Weights of a small GPT-style language model, trained from scratch on English Wikipedia: a variant of Adam for these matrices, 183M tokens.
Each number is 200 + 30 x the weight over its row's rms, rounded and kept within 0 to 999. Layers, rows and columns count from 0. The size before them is the row's rms in percent of the matrix's.

# gate: layer 7 MLP gate, 320x128, rms 0.12, rows 179-213, columns 64-127
# up: layer 7 MLP up, 320x128, rms 0.114, rows 179-213, columns 64-127
# down: layer 7 MLP down (transposed), 320x128, rms 0.111, rows 179-213, columns 64-127
gate179,099,196,202,182,214,173,212,178,237,166,221,182,189,200,158,173,204,208,218,205,125,187,172,211,184,174,221,223,180,245,198,214,240,252,183,202,214,240,235,156,214,177,200,156,169,177,198,136,155,216,165,232,235,202,208,209,217,190,200,178,148,138,180,201,223
up179,101,188,197,202,196,184,184,168,227,224,218,206,184,215,210,290,201,176,205,156,188,194,176,174,223,191,280,197,177,249,168,193,198,235,185,228,205,196,228,165,216,224,208,201,221,217,166,188,166,173,142,188,154,175,288,231,176,227,280,217,199,231,184,198,205
down179,102,219,225,198,192,221,213,204,188,211,198,175,230,226,123,219,220,218,183,251,209,216,195,250,172,229,233,199,227,165,248,217,214,174,235,169,208,198,175,184,176,191,232,205,276,205,204,219,179,188,269,204,261,194,209,186,174,151,201,158,145,208,211,184,171
gate180,107,195,106,240,176,230,220,228,156,171,179,163,202,225,244,220,199,229,215,207,156,203,181,151,243,215,228,187,185,162,158,234,230,216,166,195,174,197,191,181,234,202,170,197,204,216,234,220,184,125,197,167,216,188,187,221,209,171,207,187,232,231,189,210,238
up180,110,249,255,145,260,188,160,207,241,221,197,209,195,171,205,199,223,220,158,225,195,241,194,200,232,191,256,185,239,204,193,172,165,173,253,207,171,168,176,218,254,215,204,182,243,213,217,217,197,196,224,208,198,195,240,167,204,246,222,304,197,180,207,195,205
down180,115,233,152,181,231,227,229,182,193,221,203,199,167,134,212,200,182,165,169,150,185,204,184,207,250,180,209,206,184,219,180,161,195,157,262,243,208,156,146,190,231,230,257,174,224,191,225,161,123,131,176,247,173,204,229,180,199,243,193,264,176,186,190,204,213
gate181,109,196,170,180,197,215,157,217,182,260,174,220,173,201,188,229,167,216,241,192,192,195,172,183,227,262,159,182,225,205,183,215,224,177,206,195,187,176,197,210,208,217,193,200,202,183,180,178,194,154,236,180,244,200,201,182,169,234,229,219,249,213,115,175,184
up181,099,199,211,201,216,232,166,195,218,220,238,231,209,177,155,200,210,217,150,202,207,145,179,243,247,259,199,160,189,183,129,223,198,204,213,151,191,214,255,159,174,173,214,226,217,185,194,156,212,179,214,188,238,166,215,184,165,216,204,255,223,201,199,163,195
down181,093,221,225,212,235,222,213,162,181,204,205,169,200,253,192,224,244,220,149,227,229,151,199,184,227,166,173,244,221,169,223,165,185,187,187,193,201,231,195,201,202,210,208,229,219,210,204,200,215,183,218,263,202,184,225,226,207,180,173,184,188,227,216,185,274
gate182,098,210,237,190,248,184,184,249,191,225,162,221,162,165,159,230,221,229,172,243,206,250,203,184,126,205,213,175,190,142,179,175,245,219,175,164,180,205,201,161,170,200,220,225,147,183,207,135,179,245,172,264,201,159,183,204,189,155,228,162,239,200,210,169,227
up182,096,185,209,261,151,244,197,205,197,207,110,210,275,212,220,170,217,194,183,203,221,230,206,203,190,191,203,195,245,218,214,194,167,157,215,195,180,192,233,171,159,148,233,193,269,217,203,189,210,197,219,276,221,212,195,185,212,205,196,221,190,200,210,178,164
down182,099,265,209,165,205,216,191,204,202,180,202,165,235,224,184,178,217,235,219,219,196,158,205,258,274,213,212,172,216,234,195,212,149,195,262,214,207,203,171,168,232,169,161,203,158,182,234,246,231,209,190,215,200,227,181,215,208,134,221,217,156,180,196,205,144
gate183,094,150,155,218,227,189,122,275,227,200,206,208,215,169,202,226,191,206,171,235,204,239,165,179,178,226,181,213,218,199,254,262,260,250,219,199,206,175,218,176,181,146,239,231,210,211,186,228,171,241,183,269,212,160,203,178,240,184,185,211,193,211,162,223,214
up183,086,147,164,216,246,216,142,243,211,245,248,199,182,205,201,193,169,172,137,203,198,243,170,166,207,265,167,227,217,212,243,225,240,187,209,226,193,237,212,181,200,192,209,257,243,245,242,249,206,186,206,211,202,175,226,179,248,168,157,179,175,191,202,197,207
down183,089,253,177,187,178,213,210,198,210,200,201,184,199,157,213,238,175,266,238,216,175,183,179,254,202,216,181,194,229,198,223,193,242,193,230,238,225,208,201,211,229,221,201,213,230,208,181,243,167,173,220,265,187,186,177,175,156,183,205,250,175,166,292,186,175
gate184,109,248,165,186,169,176,169,176,155,216,178,195,194,220,175,207,253,220,169,294,226,178,236,216,230,235,223,160,235,213,200,128,219,197,180,185,229,171,224,210,227,170,220,154,196,180,207,187,155,194,224,194,199,136,216,171,187,269,241,232,192,151,266,200,181
up184,106,202,234,244,210,189,235,253,223,208,275,236,238,201,187,192,196,228,221,221,217,208,181,211,152,182,185,252,186,201,231,200,172,204,152,153,165,243,172,214,196,199,210,214,200,256,210,287,223,248,229,209,215,188,163,172,223,186,184,162,232,254,184,224,206
down184,103,238,174,204,208,215,187,177,220,223,216,209,187,173,174,184,189,178,190,252,232,167,209,219,193,221,203,216,212,188,188,199,234,164,240,198,222,211,203,197,216,162,164,154,192,150,158,226,136,245,130,212,222,171,230,177,260,229,212,161,255,157,231,204,205
gate185,103,209,199,138,230,200,207,202,205,203,168,235,175,193,217,202,176,211,223,226,232,195,205,189,256,231,132,205,181,256,208,232,179,149,216,225,201,169,161,225,214,198,232,132,217,163,226,220,227,162,137,193,189,206,277,187,170,239,190,263,195,168,156,172,187
up185,099,150,223,174,223,181,213,202,221,221,201,179,193,226,172,184,234,216,163,181,181,189,226,192,184,158,205,175,184,172,165,203,201,256,199,185,232,226,216,211,221,228,210,254,232,177,195,189,191,224,222,155,211,200,186,227,195,187,217,158,178,231,219,201,208
down185,101,214,196,214,181,219,187,204,213,181,225,166,231,163,213,217,235,167,195,199,184,193,197,246,185,187,173,205,149,204,221,211,183,135,210,253,242,170,188,242,242,242,224,152,170,234,185,234,207,166,201,207,196,164,224,107,163,229,186,191,210,179,223,202,184
gate186,099,195,240,227,225,174,182,223,245,141,204,238,155,189,180,230,211,224,231,172,246,154,230,230,186,159,238,171,205,229,204,192,224,173,177,132,150,199,198,213,245,215,223,191,202,252,183,176,178,201,200,162,214,235,150,231,218,183,215,184,245,190,163,148,179
up186,101,188,248,155,175,168,222,247,190,293,186,189,235,203,234,155,153,186,211,211,150,211,176,204,238,227,193,228,164,178,183,161,201,167,192,212,214,190,218,176,150,166,203,254,202,142,198,179,207,217,155,248,219,192,233,154,151,184,203,212,184,187,191,198,211
down186,099,188,227,209,164,160,255,175,239,203,167,155,240,200,202,180,198,225,164,202,226,193,229,197,221,200,155,187,116,237,233,182,200,174,171,195,261,206,162,183,190,149,199,214,237,122,199,206,215,249,189,191,215,192,175,181,195,178,178,192,160,177,160,236,226
gate187,106,192,157,241,138,169,215,230,169,203,180,181,208,150,186,199,186,234,222,204,157,185,178,205,196,204,214,186,202,185,177,186,212,200,174,160,183,210,159,153,178,153,196,213,223,213,159,137,202,200,216,203,199,206,232,147,213,217,222,159,280,204,201,173,208
up187,103,173,152,285,251,183,156,142,253,204,168,239,236,211,190,161,170,149,159,245,188,238,174,209,189,194,216,284,147,197,176,194,177,182,204,190,188,187,214,197,196,218,215,213,171,248,212,222,192,187,162,203,186,203,158,251,202,227,191,200,230,195,199,192,216
down187,106,233,214,121,172,163,188,175,176,191,241,168,185,202,211,217,261,172,165,171,185,199,223,212,170,180,177,181,190,266,205,198,173,214,228,210,195,245,179,202,204,137,181,212,223,197,242,219,156,220,181,160,223,194,169,174,178,201,182,172,215,163,220,137,128
gate188,097,209,162,179,243,189,191,221,204,223,180,213,194,156,168,214,189,197,143,216,141,166,195,230,172,216,213,221,213,231,184,225,182,171,203,231,238,195,178,179,176,148,186,279,130,173,210,237,226,205,212,186,205,178,202,212,250,187,160,222,203,213,206,167,216
up188,095,220,176,181,247,220,170,214,206,175,164,252,207,176,184,199,219,247,192,243,191,243,238,220,212,200,265,167,162,207,225,103,202,174,235,234,231,209,176,194,212,221,249,256,203,220,200,154,175,184,259,215,207,123,251,231,177,235,209,203,209,216,212,173,207
down188,101,187,168,208,227,161,190,183,180,203,221,234,191,199,271,188,177,123,167,208,185,172,213,227,171,202,191,238,219,170,205,208,214,210,192,181,200,202,157,249,185,203,182,211,167,173,221,201,199,254,174,149,212,246,202,169,198,191,193,173,166,141,198,191,219
gate189,117,202,195,150,225,243,184,154,209,110,170,197,226,208,136,200,200,242,225,256,177,241,203,233,197,191,197,201,230,210,174,195,198,181,165,227,242,174,146,213,198,188,191,237,162,155,196,208,163,172,229,179,192,195,178,217,206,231,202,176,218,193,290,228,211
up189,113,212,223,134,172,216,186,169,191,118,165,223,178,237,167,231,168,233,128,212,224,203,199,164,210,169,240,159,199,269,184,218,215,156,191,236,249,177,182,213,160,206,175,204,167,128,225,232,162,177,229,249,159,200,171,184,198,193,201,236,270,177,218,210,203
down189,103,203,186,210,190,198,175,230,137,227,235,155,172,174,172,168,202,167,228,212,148,159,221,165,204,217,189,164,163,186,241,233,182,196,279,185,173,168,209,229,216,203,237,203,187,201,238,206,196,202,179,233,222,198,177,213,195,195,190,206,210,228,187,216,220
gate190,099,212,230,208,207,151,171,190,175,223,212,209,218,143,227,286,204,214,179,197,165,170,183,206,188,162,216,138,226,145,197,223,215,169,181,218,208,193,257,167,241,161,189,195,209,143,228,228,225,187,203,271,183,207,256,159,186,235,197,220,242,175,247,156,198
up190,101,193,212,243,222,202,182,199,162,221,237,183,225,191,222,179,143,182,218,142,236,156,242,161,157,185,200,251,245,190,228,171,209,209,209,215,203,205,178,227,163,202,211,251,204,225,236,192,192,249,204,225,195,202,219,264,233,167,190,164,166,176,243,210,228
down190,103,147,195,215,215,190,236,197,181,174,136,181,219,255,182,182,197,241,202,222,254,167,189,258,231,243,145,214,199,224,214,200,227,206,192,176,216,204,184,202,254,196,202,174,196,197,147,242,206,265,213,126,211,210,185,182,214,179,244,210,231,169,167,232,196
gate191,099,183,221,157,220,189,178,191,251,158,217,180,231,221,220,193,237,187,239,173,192,210,246,178,252,258,191,154,149,203,214,246,173,270,203,181,234,235,186,213,197,207,199,249,245,220,156,191,170,187,223,176,219,176,216,240,264,210,195,234,237,207,152,188,198
up191,102,240,258,231,133,241,172,165,194,200,225,197,194,203,223,175,218,169,160,203,162,266,192,194,237,147,217,189,217,220,161,187,224,172,245,191,189,209,218,203,230,202,175,175,237,140,204,190,218,208,118,191,189,212,199,213,175,233,246,194,193,226,195,172,221
down191,102,231,210,252,225,212,240,214,203,235,225,218,193,155,175,210,176,272,175,200,167,208,182,203,189,173,233,212,202,222,183,196,203,167,219,207,155,170,228,164,194,167,207,157,213,209,193,180,204,272,200,144,207,204,222,163,141,212,190,150,200,263,232,211,231
gate192,108,204,224,199,223,195,233,216,195,190,155,208,200,178,236,208,213,241,193,197,255,192,177,135,203,224,259,213,153,211,145,196,210,154,246,202,171,118,190,182,169,276,159,183,199,241,193,168,181,202,171,230,196,225,226,221,198,180,181,222,158,203,166,213,233
up192,108,202,192,215,209,222,225,182,165,166,191,218,209,184,193,213,201,219,214,193,196,201,184,205,239,268,252,216,152,207,173,219,179,234,215,208,182,215,193,171,220,210,232,125,149,195,202,177,162,230,241,165,137,206,137,225,147,231,203,180,191,242,206,204,188
down192,111,234,234,212,187,182,225,250,154,181,202,175,200,187,221,129,170,250,151,198,190,198,182,196,218,200,198,195,193,151,203,194,261,252,238,203,262,263,229,237,142,279,215,240,243,234,170,210,170,167,206,239,227,242,202,203,202,191,242,211,199,209,179,253,189
gate193,104,182,128,194,226,171,215,217,221,192,171,189,170,186,161,212,200,211,146,222,228,175,282,266,223,229,222,229,225,161,183,270,161,175,210,167,181,202,185,236,202,202,215,187,186,213,137,224,179,207,225,186,210,167,188,197,190,195,183,187,210,227,166,119,240
up193,102,175,161,186,206,232,236,180,212,246,210,182,195,196,245,180,243,212,188,216,245,169,200,218,140,186,202,227,229,206,130,211,183,206,248,174,237,227,278,179,248,206,210,195,190,162,235,239,235,202,223,187,204,152,146,191,147,249,198,183,265,210,194,192,215
down193,104,135,171,205,221,169,206,282,203,208,200,203,185,235,184,205,217,292,228,198,242,203,194,247,173,235,222,216,229,205,197,217,190,166,234,231,201,271,215,188,231,228,161,203,211,168,207,207,235,147,179,166,202,190,161,211,191,199,194,210,264,211,164,205,285
gate194,099,264,181,154,231,240,183,206,202,152,176,215,188,191,208,164,157,197,190,184,198,161,205,218,236,201,177,191,161,170,229,155,192,183,215,189,185,153,171,282,181,182,164,239,134,224,204,204,228,192,249,218,118,148,222,230,212,166,189,268,206,213,242,202,215
up194,095,201,172,124,170,203,222,203,205,215,168,186,158,180,255,191,214,231,220,198,187,250,207,242,201,218,200,258,125,198,198,196,235,195,171,196,134,217,163,200,166,222,188,181,219,178,147,215,182,210,240,198,217,192,144,190,211,320,224,195,257,206,135,232,211
down194,101,187,280,188,212,266,230,206,183,180,211,203,224,208,214,167,184,163,219,188,205,166,194,216,201,208,184,249,195,218,184,251,254,219,217,251,180,192,192,215,211,170,204,199,176,201,234,185,231,245,225,225,193,200,152,196,203,185,196,216,187,227,208,139,242
gate195,092,185,157,239,201,200,152,198,205,202,232,219,185,254,212,189,179,213,147,229,144,196,206,179,190,216,217,227,208,189,182,227,214,211,182,179,181,197,234,241,223,174,202,202,178,149,118,159,212,197,185,216,191,189,199,248,170,235,231,215,176,259,214,154,166
up195,090,169,141,232,200,193,151,191,198,202,214,222,188,278,161,171,184,193,202,271,168,181,215,187,225,178,211,214,196,195,190,199,211,210,151,183,193,181,239,217,211,180,228,204,183,183,128,157,204,208,197,208,203,194,213,224,194,217,242,191,135,273,198,150,179
down195,098,186,209,219,202,181,177,222,203,200,213,248,219,198,166,201,222,118,215,217,177,209,199,162,178,192,202,207,231,192,171,201,204,209,196,222,170,183,242,199,193,195,192,202,161,204,175,135,191,217,231,216,195,184,209,249,146,226,209,215,123,277,195,173,159
gate196,099,215,243,142,204,223,229,205,311,226,189,160,203,216,173,222,265,218,155,176,189,230,267,223,201,193,213,189,223,236,200,218,204,188,201,199,156,204,170,184,226,156,243,206,214,168,240,206,209,202,217,211,270,198,225,172,207,215,159,232,181,213,239,197,213
up196,108,181,197,252,213,231,161,193,187,192,191,190,231,156,221,228,167,174,248,247,132,191,209,208,197,201,232,215,192,192,257,190,129,136,150,193,195,224,180,199,204,219,185,194,200,165,162,211,234,137,193,186,223,203,154,234,222,238,250,186,201,272,193,225,205
down196,103,152,212,173,197,220,222,175,242,216,179,188,175,206,178,198,232,175,157,199,212,225,241,180,206,176,193,226,143,202,183,190,208,161,178,243,98,158,168,188,166,225,201,222,238,213,221,203,184,142,218,277,187,233,172,159,242,198,156,217,170,254,181,182,200
gate197,104,216,188,189,219,171,215,228,160,174,176,215,225,203,198,173,174,228,207,195,198,229,228,173,233,144,212,184,211,232,156,212,182,200,178,163,178,260,200,190,276,229,195,185,209,278,188,242,223,215,196,179,220,192,238,221,215,219,195,247,189,220,190,152,213
up197,106,164,164,216,180,176,243,162,224,156,178,227,145,169,219,206,205,194,140,199,214,212,203,208,199,197,216,222,230,156,207,209,172,215,174,183,181,159,226,134,184,213,233,155,232,171,179,173,200,173,199,236,158,200,174,195,226,235,200,219,242,204,209,241,165
down197,105,153,209,215,169,188,164,164,193,187,225,241,194,175,216,210,179,192,177,236,130,160,186,194,246,200,194,209,200,186,186,204,203,183,234,187,206,152,214,260,228,222,266,179,203,215,201,181,202,258,200,240,177,218,236,151,233,196,172,202,154,199,202,222,177
gate198,101,220,189,213,197,157,225,199,188,210,165,209,178,221,136,216,214,203,249,165,215,224,264,233,179,187,221,233,250,178,200,193,237,225,201,143,220,222,194,212,205,188,258,174,194,176,182,231,203,151,218,178,235,152,221,244,233,224,213,218,197,164,264,199,216
up198,095,229,223,200,172,242,159,168,226,199,240,227,158,185,235,204,182,230,185,233,172,199,156,244,201,219,169,225,164,240,163,198,166,187,198,264,211,198,153,163,217,210,161,176,210,222,233,156,195,215,163,226,183,214,168,148,181,239,227,209,220,254,176,219,214
down198,090,197,106,183,209,169,240,238,223,221,209,154,219,193,231,190,242,186,167,216,196,201,211,179,186,194,184,194,188,172,170,168,205,200,215,174,232,162,248,208,182,200,192,174,139,209,168,218,185,210,217,181,220,200,216,246,185,183,179,226,195,197,176,189,194
gate199,096,243,214,223,234,219,171,206,168,188,185,236,199,188,209,215,182,209,257,174,168,178,188,206,225,223,204,186,193,231,259,217,195,203,226,218,218,225,205,195,188,187,225,178,262,153,178,187,186,218,209,198,204,154,208,180,205,210,187,236,209,245,238,216,209
up199,101,167,189,219,213,188,257,164,224,161,211,163,242,180,223,172,196,179,198,228,179,190,208,213,193,181,218,201,205,224,217,157,219,245,160,249,202,223,163,226,223,233,219,213,195,251,220,242,225,196,212,236,164,212,137,173,208,230,163,182,206,151,214,147,209
down199,101,182,182,223,156,215,141,273,162,203,182,228,222,279,206,191,168,182,238,169,173,198,242,233,161,215,204,245,175,217,226,241,176,214,206,212,217,216,232,218,232,210,203,200,194,186,191,196,185,168,234,224,217,242,211,163,201,200,226,262,200,149,202,251,198
gate200,097,223,110,223,216,179,164,203,219,176,150,178,186,246,182,228,191,222,231,196,170,216,195,225,151,144,207,218,215,223,208,202,186,197,155,194,183,193,188,162,223,161,155,158,228,200,143,167,180,197,218,164,167,194,159,164,218,177,205,127,249,183,171,219,193
up200,103,190,233,211,157,219,239,211,148,218,206,247,168,195,220,195,185,184,178,181,224,202,176,186,186,206,194,230,177,245,151,234,201,159,235,222,189,233,183,204,178,201,237,210,184,226,259,231,235,138,239,154,213,204,251,217,199,179,198,202,182,257,218,212,144
down200,101,182,220,245,174,143,157,184,195,214,206,212,189,178,230,197,183,191,206,190,209,197,217,199,217,162,190,154,209,183,169,211,190,225,212,226,180,224,151,219,203,202,211,157,236,268,173,109,235,138,239,229,222,183,227,155,158,225,188,187,236,226,242,161,137
gate201,092,189,193,220,162,210,223,165,171,217,230,206,196,223,233,229,188,196,172,208,190,198,214,207,162,149,212,250,216,198,195,177,258,193,231,191,228,221,210,194,159,153,253,219,188,179,170,194,157,164,200,172,209,243,204,225,189,160,169,131,180,173,191,184,196
up201,093,214,229,197,196,202,200,170,165,175,199,133,218,181,201,211,292,185,173,197,226,206,261,241,206,219,208,156,261,168,269,168,206,221,204,155,142,237,178,167,205,171,236,248,250,198,210,172,187,195,201,169,201,183,231,227,199,169,190,204,182,209,205,183,205
down201,091,206,230,180,212,214,182,205,206,225,229,223,185,204,236,222,174,192,178,191,226,191,190,216,215,230,157,190,185,186,201,230,200,184,222,230,212,191,237,180,237,186,168,202,244,192,230,193,213,320,198,204,192,231,207,175,140,222,240,212,237,176,200,166,260
gate202,091,255,203,232,207,251,160,185,181,171,240,208,168,160,177,265,183,220,215,185,154,246,215,217,188,235,207,210,223,213,255,214,188,168,201,237,208,169,164,213,205,234,179,179,157,185,207,159,162,219,173,198,241,236,204,159,226,196,173,204,200,212,180,208,204
up202,095,214,205,121,194,157,200,171,213,274,179,171,215,232,227,206,209,180,211,188,204,222,156,211,193,196,214,184,169,211,219,231,173,155,229,183,211,185,204,259,192,195,215,185,235,184,236,184,188,260,166,262,178,162,217,178,183,211,212,175,244,229,171,249,180
down202,096,236,197,236,205,156,154,169,227,162,278,226,184,197,212,213,188,195,194,236,162,229,154,144,193,235,169,242,201,220,183,229,227,234,164,191,169,205,183,182,200,209,192,199,187,197,211,196,171,192,241,165,201,208,177,248,226,221,201,203,126,191,221,147,176
gate203,108,212,214,163,178,196,263,176,191,158,193,161,223,234,225,141,223,192,272,180,204,245,174,164,168,236,161,145,213,161,237,173,185,203,142,180,227,208,213,161,189,246,192,167,157,176,249,195,200,198,187,186,236,208,186,185,211,251,228,232,177,220,189,197,190
up203,104,189,210,175,190,188,152,264,181,177,211,233,183,159,196,220,198,228,207,250,185,226,240,219,214,244,157,173,247,212,234,170,193,201,189,214,232,236,190,196,187,243,169,185,164,212,253,190,225,180,155,199,219,205,235,233,212,200,175,212,254,224,178,176,208
down203,107,151,199,202,231,176,175,172,189,147,183,198,169,195,206,220,212,238,192,222,190,177,177,182,199,212,255,211,172,206,163,253,158,215,176,189,241,220,237,158,184,202,240,204,199,180,189,235,220,223,215,165,255,254,207,187,228,275,207,181,210,204,251,174,221
gate204,098,183,235,209,207,175,208,168,186,168,211,186,169,188,240,283,210,210,200,196,178,193,150,174,208,158,220,206,219,199,216,197,181,229,224,184,273,214,168,187,198,188,205,124,208,213,140,225,218,191,181,220,215,202,219,187,103,211,232,201,207,148,184,215,193
up204,102,226,214,160,200,224,208,200,177,185,144,177,211,191,224,208,132,215,170,155,171,156,152,152,235,176,221,175,156,243,219,133,228,231,203,191,236,153,274,173,216,222,146,219,162,163,187,252,189,213,187,204,191,185,241,208,164,219,199,190,223,193,225,228,171
down204,106,206,159,193,218,205,154,143,161,208,177,271,203,243,210,236,161,243,220,223,218,213,217,249,210,192,224,209,217,208,199,224,221,191,153,226,236,290,202,219,163,205,198,178,262,169,245,199,235,208,196,192,215,224,218,203,154,215,195,175,209,156,203,172,170
gate205,101,153,166,209,217,211,232,166,209,165,166,202,296,180,204,170,252,229,181,173,183,192,169,209,131,189,211,167,174,175,139,165,180,183,168,207,160,207,216,146,211,164,203,221,124,212,269,209,205,176,154,162,185,201,224,244,197,136,279,172,190,212,236,213,195
up205,104,129,203,226,187,252,192,175,183,182,186,216,224,184,173,190,206,228,165,259,217,212,133,193,147,173,226,194,244,248,117,208,167,208,173,219,204,186,182,178,214,152,216,194,157,184,200,209,185,191,180,227,186,211,234,174,158,148,232,179,158,196,182,211,238
down205,099,201,202,191,200,197,216,155,191,205,212,224,179,264,238,186,181,183,237,203,219,190,232,201,264,251,198,234,244,216,232,170,259,210,204,221,245,207,183,193,172,163,158,192,215,111,204,190,201,221,250,179,169,197,208,210,247,256,200,228,207,133,152,212,194
gate206,098,181,181,181,201,178,189,175,197,185,226,171,211,253,200,172,233,242,229,248,169,191,203,206,218,205,154,211,241,192,182,241,151,266,232,152,213,162,171,175,216,198,227,233,161,146,184,168,226,221,223,187,230,172,167,256,211,216,169,177,244,200,204,178,162
up206,102,154,189,218,197,207,212,180,222,181,233,225,204,232,250,155,206,225,255,254,210,233,207,199,169,228,192,211,198,215,179,227,90,242,222,183,205,172,179,174,239,180,189,233,153,179,185,229,201,163,158,144,231,195,185,195,221,229,228,171,189,230,223,158,199
down206,099,145,169,197,223,197,156,168,207,163,231,248,166,245,211,123,214,170,182,206,189,191,232,155,204,237,185,169,193,170,230,241,228,242,222,179,263,164,169,150,196,222,176,165,248,199,166,221,207,243,195,203,252,214,209,209,198,156,211,243,191,183,178,186,182
gate207,099,229,214,188,147,236,150,263,235,233,176,193,211,222,186,160,223,198,156,148,226,244,165,236,232,211,174,244,163,230,224,212,196,230,140,186,197,245,235,166,236,179,234,205,216,210,219,155,214,211,212,160,231,142,237,193,210,240,187,209,208,195,213,176,209
up207,097,194,210,132,267,211,162,161,208,184,216,191,209,211,189,230,205,194,182,192,172,187,199,151,155,191,239,165,187,212,159,207,160,171,302,192,198,170,199,218,161,242,184,170,201,235,187,245,228,230,275,231,188,178,177,198,165,177,173,209,200,162,195,161,195
down207,093,209,164,182,265,180,158,165,193,189,268,192,202,186,188,232,156,215,240,260,239,178,214,144,243,148,222,141,179,213,232,158,189,214,186,236,219,250,207,191,197,216,154,168,173,232,177,208,216,208,254,175,241,226,171,163,208,187,163,184,194,219,134,193,170
gate208,100,190,220,248,213,225,154,214,170,207,219,209,126,220,195,198,161,165,231,185,154,131,211,210,181,211,178,210,157,220,170,238,138,174,228,255,266,162,135,225,188,163,200,173,193,198,195,223,146,199,130,244,245,215,186,167,168,183,180,181,181,240,158,247,222
up208,104,195,214,198,236,204,247,234,212,199,214,258,176,195,194,175,193,228,197,211,204,235,222,190,189,269,189,223,211,199,197,260,190,275,224,114,162,232,279,197,215,206,195,215,223,221,192,193,202,241,165,192,243,210,232,218,217,221,175,212,222,215,192,175,189
down208,107,215,184,142,204,193,187,188,213,191,133,144,170,172,184,251,231,137,188,197,232,146,231,185,200,167,205,173,182,197,169,196,163,179,204,268,176,150,177,216,235,215,167,176,176,221,274,208,210,190,184,263,206,209,149,157,239,224,175,186,180,237,176,238,173
gate209,099,218,199,180,200,214,218,242,230,250,191,232,178,266,191,190,189,210,168,171,191,277,195,239,192,232,172,217,183,183,160,228,192,208,218,203,187,152,145,196,180,221,196,184,185,197,195,185,185,202,220,186,164,159,197,201,250,192,157,197,189,172,195,215,190
up209,100,186,208,206,173,157,169,282,224,263,217,206,251,189,183,139,163,201,183,156,209,219,147,249,191,223,161,262,214,202,210,185,203,171,192,186,179,246,182,211,218,237,188,228,189,187,214,237,262,169,214,149,211,167,187,181,179,158,188,174,225,182,167,257,206
down209,092,232,176,236,149,241,236,206,220,245,208,156,198,240,179,235,178,216,172,168,224,263,199,180,185,209,116,216,164,237,223,209,187,212,202,221,234,196,138,246,197,175,214,168,214,170,226,203,234,201,168,145,153,225,214,199,195,191,207,221,196,155,207,201,166
gate210,106,211,194,200,172,164,189,210,216,239,224,202,154,220,220,239,209,221,223,225,171,177,149,261,223,214,233,154,204,167,178,198,165,175,228,176,183,192,194,206,180,167,158,201,197,171,184,186,162,215,187,163,221,219,214,212,156,228,246,196,209,189,218,266,222
up210,094,219,191,255,144,195,240,241,209,211,245,166,264,187,213,179,200,212,146,252,152,202,203,179,189,222,187,153,176,213,137,171,187,208,182,190,152,215,197,189,158,174,148,175,205,202,170,243,222,237,189,196,230,255,189,248,188,151,239,159,188,234,179,204,221
down210,098,188,167,212,167,196,140,168,191,229,172,154,194,226,175,201,195,258,190,181,237,162,227,214,188,178,163,213,221,174,178,197,211,211,211,157,283,256,221,251,180,187,157,185,207,146,263,182,249,230,213,222,181,213,224,158,169,258,224,185,217,149,222,222,183
gate211,089,203,177,184,205,144,205,240,218,201,176,237,168,177,220,207,229,215,181,193,161,167,163,206,195,228,236,178,178,194,190,214,207,163,192,208,138,214,191,163,175,188,135,174,211,221,240,232,172,181,182,168,195,238,184,221,236,143,187,196,182,229,129,151,183
up211,096,182,231,228,244,223,168,202,187,207,233,160,150,225,217,207,183,188,215,183,183,240,224,176,195,206,148,175,185,212,194,222,244,178,220,212,197,262,217,127,127,222,197,188,235,189,141,211,212,192,208,232,172,179,230,244,222,232,218,175,166,213,213,251,180
down211,095,193,223,209,231,230,260,244,181,208,178,206,225,156,205,253,214,211,211,219,229,213,167,169,179,181,198,196,185,270,187,157,207,216,232,198,214,241,188,198,218,192,176,140,185,221,207,215,236,216,206,214,215,176,225,189,163,180,243,206,215,174,194,203,248
gate212,105,265,190,184,207,164,214,196,164,163,234,230,181,236,185,181,279,209,228,213,249,183,169,185,145,159,270,185,225,230,173,208,203,234,199,167,203,211,215,239,207,223,214,233,213,199,176,154,218,231,262,195,234,159,221,225,139,225,247,235,229,235,203,189,187
up212,099,204,268,164,210,197,212,208,212,236,225,254,195,164,210,192,159,211,185,221,222,184,218,187,246,185,182,168,188,205,182,181,219,209,256,211,186,212,194,193,209,152,146,189,169,191,211,235,244,196,207,199,151,229,209,161,147,167,189,260,160,182,289,178,175
down212,105,208,259,198,181,143,193,207,188,190,188,179,229,228,208,218,256,255,202,220,191,240,208,213,184,146,177,219,197,181,210,228,199,142,151,246,192,201,240,221,193,209,255,185,196,212,237,222,184,181,206,187,208,198,187,133,189,204,167,181,181,194,234,176,220
gate213,094,201,213,155,225,211,243,229,195,151,219,190,221,185,231,169,257,233,176,180,197,191,187,178,249,241,185,170,182,211,200,173,245,205,218,190,207,221,202,204,195,190,282,182,198,233,190,198,220,223,157,192,192,187,216,239,159,174,184,305,183,168,232,151,196
up213,098,187,202,210,192,250,231,189,213,188,234,204,233,157,232,205,164,155,206,107,178,227,144,178,209,231,221,234,222,183,268,173,201,152,234,149,185,173,199,227,213,161,241,217,176,228,157,195,172,187,187,233,205,204,201,215,123,207,130,200,201,211,190,190,202
down213,096,163,209,239,229,214,181,216,174,215,202,195,168,202,239,210,203,246,218,252,203,217,187,240,181,192,177,168,190,183,204,203,216,211,237,221,159,216,169,187,170,195,151,228,225,212,258,227,199,268,151,221,195,177,196,125,224,206,218,260,216,179,220,244,176